From a checkpoint of a small transformer trained on Wikipedia.
Training: 118M tokens, 3605 steps.
Each number is 128 + 32 x the weight over its row's rms, rounded and kept within 0 to 255. Layers, rows and columns count from 0. The size above them is the row's rms in percent of the matrix's.

# layer 7 MLP down (transposed), 256x64, rms 0.225, rows 73-97, columns 0-63
size [ 98  89 109 106 112 110 118  99  94  98  97 106  91  93  92 105 118  98 101  98  96 115  92  90  98]
[[223 106 147 133  85 110 113 119 115  94 129 117 107 145 124  87 168 144 180 120 155 137 109 114 126 127  50 106 145 143 134 135 167  99 137 148  98 127 130 184 106  98 146 190 148 110 133  90 102 178  77  87  99 126  97  72 116 126  78 150 165 129 123 196]
 [163 110 159 127 161 107 150 188  56 122  85 136 177 160 117 113  93 117 129 139 147 140 103 173 124 125 116 241 134 138 130 147 164 145  96 111 106 164 106 137 189 139 103 152 141 171 109 206  99 165 116 161 142 146 161 121  87 134 157 113 139 131  93 147]
 [155 169 117 156  90 110 138 139  78  88 139 137 115 129 144  97 149 135 157  98 200  73 107 151 144 143 190 123 143  84  80 108 111 158  60 165 118 149 117  95 165 123 135 148  96 139  94 153  75 102 161 104  86 184 132  77  99 188 149 132 169 156 121 114]
 [105  65  91 113 114  88 105 106 132 113 125 132  81 120 130  99 170  98 131 146 152 103 111 116 122 112 140 185 162  49 107  65  67  80 180  71 142  68  98 165 112 119 176 127  92 109 137 101 127 101 137 144  96  77 116 144  80 150 124 112 138 132 128  85]
 [ 79 123 171  78 115 134 119 136  89  97 137  80 146 135 121  97 105 104 154 126 154 131 133 161 149 166 156 155  87 134 169 104 134 187 107 111  95 104  78 136  96 186 138 114 205 109 138 117 116 120 110 160 122 145  63  70 119 131 210  66 138 164 125 139]
 [147 135  97 127 150 102 137 139 158 117 188 137 120  71 138 161 148 109 161 173 175 139 193 130 111 121 159  73 115  98 157 155  66  94 135 104  97 127 109  97 144 142 153 137  52 147 144  96  61 177 122 124 147 122 177 152 127 139 108 122 101 100  71  62]
 [150 124 108 146 150 141 122 150  42 124 149 138 155 184 178  91 121 146 133 170 177 164  81 133 201  89 129 168 131 163 107 163 126 137  86 122 132 102 115 119 133  95  48 116 112 170 143 134  95 177 174 143 109 103 127 150 152  91 122 163  97 175 118  86]
 [139 125 186 109 111 149 135 129  95 154  83 104 130 166 145 152 165 103  98 147 117 138 170 123 175 141 163 154 104 128 104 158 139 142 143 146 125 180 104 137 128 108 192  74 125 137 139  95  78 141  93 101 119 126  89  85  89 208 114 165  45 108  75  85]
 [154 113  89  85 129 149 129  56 186  98 122 131  57 109  70 107 183  65  99  84  79 117 124 123 132 157 133 161  94  91 126 114 211 145 143 111  91 137 103 129 159 102  88 154 167 148 121 144 112 121  98 149  81 104 152 139 155 138 157 153 145 125  90 128]
 [ 98 103  93 109 187 109  86 132 120 166 141 202 126 107  79 136 161 146  97 116 135  67 165 117 192  81 156  91 164 172 134 105 123  59 149 143 136 169 106 150 149 184 127 130 146  89 105 122 133 171 126 196 100 121 158 122  88 148 127 129 133 138 108  87]
 [206 228 128 198 136 156 136  92 121 116 170 118 103 119 115 135 141  85 158 141 157 126 131 132 106 180 159 102 152 118 109 105 157 141  93 133 172  80 157 173  94 136 179 146 103 146 156 150 117 146 137 157 166 133 112 103  83 181 169 120 126 101  87 151]
 [ 72  59 118 164 135 142  99 135 122  75 125 157 134 159 117  80 168 150 114 143 127 147 165  91 210 128 171  85 197 164  92 151 158 121 120 172 150  87 101 133 135 108  95  98  96 105 164 107 176 169 153 152  89 169 122 152 175 152 127 145 141 116 124 121]
 [163 148  64 201 137 106 133 158 133 108 143 175 127 190 191  98 108 133  93 163 169 147  42 117 134  85 125 163 126 188  95 119 125 101 119 101 115  95 154 111  89 132 123  95 125 113 145  94 132 113 144  68 150 105  97 169 128 152  66 123 139 119 113 107]
 [ 74 132 101 119 136 112 150 175 130 133 158  45  97 152 132 163 146 112 169  89  86 147 104 141 108 147 141 101  91 118 174  99 148 157  76 166 128 164  94 132 102 118 184 169 156 149 140  73 158 114 113 176 128 155 118 153 134 136  83  92 205  76 106 139]
 [127 173 171 148 123 158  80 106  55 153 174 131 110 112 172 112 168 119 145 139 154  90 159 126 152  94 126 153 142  53 108 140 135 151 168  82 176 108 165  75 141 122 137  93 146 139 132 106 167 180 183 144 182 107  67 123  96 153 155 129 126 134 144  79]
 [129 120 153 124 127 163  82 161  78 196 124 119 107 121 103 133  82 103 148 196 100 127 104 114 179 105  76 174 135 119 179  78 139  78 147 114 136  79 136  87 113  83 109 137 159 166 126  98 128 121 167 100 159 105 119 211 143 137 127 124  67 160 112 122]
 [120 190  92 112 108  51  92 113 143 125 123 142 133 132 132 187 115 198 170  87 182 138 120 138  91 165 128 135  81 127  91 120 129 116 150 133 111 102 145 158 139 133 101 105  98 210 135 102 140 147  74 155 153 148 137  91  89 171 113 104 158 105 193  97]
 [129 113 101  96 178  90 130 125 125 133 101  91 113 167 200 146 116  64 119 207 103 160 155 109 128 120 117 104 111 108  83 196 152  99  75 107 137 171  88 106 175  97 135  98 133  71 132 138 148 141 115 167 142 167 142  77 142 125 106 185 160 136 106 147]
 [183 167 132 152 132 110 106 200 135 124 150 152 127 110 156 148 108 133 137 130 115 108 107 124 173  75 150 175 100 103 114 116 156 148 132 134 117 148 102 137 130 141 156 159 203 123 128  91  93 103 164 147 144  46 165 172 170 128 128  54  82 127 124 206]
 [178  82 107 111 115 172 110 132 128 146  85 128 122 213 116  82 121 142  95 122 173  69 156  98 131 105 112 146 138 176 107 123 147  87 126 120  74 148 129  92 193 123 127 127 176  78 132 117 115 169 128 130  77 109 154 134  57 165 129  74 129 179 127 141]
 [ 96 141  99 200 167 134 147 121 107 126 155 147 155 121 128 151 106 143 139 116 116 173 173 140 165 113 150 190 164 169  76 156  88 172 161 174 133  69 110 154 139  95  74 145 190 126 167 105  99 158 134 109  76 127 122 167  84 116  78 101 138 107 172 126]
 [118 176 141  92 160 145 111 185 109 146  98 158 121 187 169 106 126 113  87 110 121 156 133 166 109 197 137  81  85 149  98  98  99 134 135 136 147 110  64 108  94  87 126 149 130 125 143 163 169  56 106 173  80 135 135 224 133 132 132 113 139 121 126 119]
 [ 94 132  85 164 135 105 104 112 142 179 140 134 127 111 114 125  90 148 127 142  71 134  93 130  87 162 113 131 130 157  89 132 127 122  65 117 139 113 133  80 201 180  99 139 142 159 159 107 128 114 142 148 148 168 235 136 180  77  82 149 130 130  80  91]
 [196 139 104 177 141 111 171 166 124 142 182 161 154  89 127 117 120 152 120 110 174 123 101 100  93  75 137 147  97 152 150 102 133 145 138 170 129 117 136 133 201 124 135  94 192 100 188 127 115 107 103 142 151 123 157 165  71  97 121  76 102 156 129  52]
 [157 160 134 104 157 140 143  88 164  65 143 141 144 156 134 153 141 113 139 132 113 175  90 138 107 123 136 150 149 135  60  71 155  61  47  79 101 162 122 142 105 120 107 173 120 158 130 138 134  95 154 119  41 145 136 137 156 103  66 118  98 145 112  84]]
# layer 7 MLP up, 256x64, rms 0.207, rows 74-97, columns 0-63
size [ 99 111 106 104 107 104 101  94  96  97 103  97  94  87 104 111  99 105 103 100 105 108  91 101]
[[ 68 103 110 192 141 175 167 145 120  72  85 106 155 167 106  82 153 161 112 170 150  74 137  78 116 159 102 124 152 153 113 130  57 130 148 157 137  64 113 154 136  80  97 109  78 116 129 175 137 156 162 140 159 138 151 155 136 121 172 135 141  94 166 127]
 [ 83 142 178 112 136 154 151 179 143 185 161 121 108 123 107 114 171 146 127 161 114 125 119  89 147 100 119 104 168  99 114 157  99 111 146 155  29 145 134 114 125 116 127  67 186  97 182 168  96 107  90 107 157  99 111 156  47 109 150 151 142 135  96 136]
 [177 127 144 128 147 138 170 132 134 168 123 124 154  89 141  56  69 177 164 132 137 174  80 136  83 166 168 143  95 173 146 121 107 161  90 170 112  76 153 130 103 162 138 101 111 120 154 131  99 156 108  57 112 142 154 141 145  86 147  80 121 145 202 120]
 [ 97 147  75 119 119 143 121 119 129 115 119 134 115 159 163 170 163 177 137 116 111 128  82 130 166 148 149 112 130 147 100  98  98 103  74 125 133 158 182  97 132 105  85 150 150 102  54 163 144  44 153 115 117 115 110 147 120 123 193  44 153 108 146 190]
 [113 131 126 165 181 109 123 141 119  63  96 119 163 158  92 190 129 147 177 104 139  97 118 116 121 200 161 160 108 161  39  85 119 155 102  83 118  89 110 112 132 127  86 113 169 121 104 138 191  87 149 147 147 128 131 100 116 152 114 151  99 194 134 140]
 [ 86 100 140 123  92 203 164 104 122 125 170 140 134 130 130 126 102 111  48 165 192 106 123 105 124 197  93 153 157 118 118 133  85 105 157 135 114 153 150 110 112 116 161  72 116 111 103 118 148 127  84  95 136 109  99 146 127  79 148 102 210 140 131  63]
 [ 72  83 113 106 201  97 127 128 149 116 163 159 112 129 144 138 117 202 184 126 160 177  80 100  76  93 118 171 140 146 146 115  79 127 100  94 140  54 125 164 114 135 151 175 153 143 161 173 129  97 125 123 125 116 170  89 148  79 122  89 132 129 146 145]
 [122 134 131 115 128 134 148 103 104  98 118  89 129 129 172 125  96 126 174 147 150 148 134 138  95 158 136 140 212  77 135 106 121 176 174 154 118  76 127 180 101 196 146 221 120 188 117 173 135  81 121 116 123 151 132 123 129  75 169  95 123 139 132  75]
 [135 116 120  81 154 146 166 156  77 132 154 113  95 182 152 147 121 143 108 144 194 105 198 159 141  80  78  87 127 153 145 103 132 118  66 154  76  77  74  44 106 140 166 123 144  91 162 111 135 138 113 113 153  83 156 139 151 127 102 109 116 113 116 126]
 [ 91 133 119 123 129 150 103 141 170 117 131 173  81  93 130 126 108 119  91 182  79 125 169  97 183 144 102  97 105 185  78 112 103 148 120 149 147 136 142  92 142 187 131 103 134 173 126 229 121  93 117 101 178 146 121 123 179  93 154 138  75 111 137 162]
 [130 151 111 122 146 126 157 162 127 146 103 114 136 103 166 141 160 166  77 116 122  51 160 116  85 104 162  91 116 133 128 123 193 114  80 130 138  96 119 196  81 116 143  66 134 127 114  86 155 102 148 171  90 155 176 160 198 107 104 108  89 142 161 175]
 [ 81 140 138  83 108 143 151 119 155 138 148  73  98 117 160 170 145 142 161  98 137 134 127 118 144 163 145 115 140 100 180 147 201 137 116  81 161  87  43 148  98 125 125 102 160  83 170 126 145 123 151 143  92  62 131  96 121  81 116  87 107 195 151 163]
 [128  97 129 161 100 124 131  87 160 163 127 144 144 123 112 124 141 114  64 112 103  61 150  75 143  84 178 155  91 145 177 151 134  65 125  97  81 135  99  90 164 135 123 129 144 128 106 132 121 138 135 129 215 208 107 149 115 143 171 132  65 160 157 123]
 [139 134 155 145  71 179 139 165 133 134 125  88 112 100 143  88 107 107  81 143 104  87 122 136 107 185 115  98 133 178 120 114 120 127 163 148 101 145 145 162  78 108 166 110 134 105  64  80 118 114  95 112 150 108 118  89  45 117  87  97 158  89 137 213]
 [104 126  98 180  84 101 171 142 150  43 117 164 136 136 103 164 142 154 104  78 125 173 154  98  68 118 100 143 158 138 104 147 102 114 133 134 129  85 175 113 163 137 172  81  95 109 131  79 173 119 107 161 110 174 103 117  97  99 179 142 177  75 129 123]
 [120 114 108 106 113 135 144 134 156 109 142 148  61 116 196 139 170  63  85 125 139 182 149  96  73 129  76 143  58 102 134 133 131 112 128  91 114  86 125 157 175 130 122 116 116 122 187 174 116 107  89 179 131 172 123 125 167 132 121 148  65 116  92  83]
 [119 143  87  88 169 161 147 128 115  85 110 135  84 125 116 115 151  99 130 117 123 184 125 158 101  70  75 165 103  87 177  71 118  72 169  96 129 130  89 106 175 154 106 152 126 117 148 122 122 105 135 147  71 216  99 159 150  80 146 128 146 176 145 147]
 [ 85 145 141  82  81 154 155 154 136 162 122 160 101 175 140 106 147 148 117 102 146 157  63 149 122 172 164 148  94 137 145  89 150 113 132 151 158 125 113 119  81 116 108  79 154 155 123  97 182  80 139 149 108 154 149  63 109 128  29 174  98 159 140 157]
 [149 144  96 158  88 140 154 180 154 126 151 123 148  99 112 138 130 124 128  99 111 144 147 156 124 184  71 164 120 151 186 116  52 130 123 105 121 161  82 135 157  91 183  79 116 109 111  66 144  99 175 170 128 209 128 148 171 137 112 140 162 101 145  83]
 [144 144 158  65 142 121 138 140 120 154 188 123  76  91 141 106 138 103 140 101 104  77  90 138 144  97 111  84 151 110 129 133 175 153 168 106 170 158 154 142 111 170 139 138 155 106  96 129 104  96 132 165  83 183 119 149 196 120 107 212 166  94 176 165]
 [ 57 136 143 192 176 135 104 110  63  71 120 104  83 124 103 146 180 101 129 159 145 125 116  64 166 141 136  96 200 161 131 122 146  75 121 140 104 122 132 106 121 149 134  66 139  81 129  94 185 123 141 105 109 133 174 111  95 162 127 132 164 104 141 108]
 [105 119 149 190  51 170 134 146 154 147 141 134 183 160 144 153 153 132 112 108 133 137 103 158 111 174 110 136 178  52 112 109 107 155 156 111 116  88 112 140 126  85 132 175 124 104 138  97 102 142  67 142 127 119  60  80 124 189 115  96 192 139 103 140]
 [ 53 118 149 188 135 165  97 111 117 112 115 126 129 165 143 174 129 111  60 194 194 145 103 117 112 120 121 137  97 104 147 156 159  95 160 102 112  88 132 144 104 140 138 146 100 117  87 150 172 120 143  83 106 107 150 138  59  96 134 176 172 120  98 192]
 [101 129 138 124 125  85  94 112 127 147 144 125  89 145 162 124 152 188 124 164 143 103  85 158 157 106 156  68 112 163 148 123 121 124  70 164 106 121 195 162  95 147 102 114 165 140  94 151 178 131 115  83 149 159 134  72 140  62 123  79 201  76 128 152]]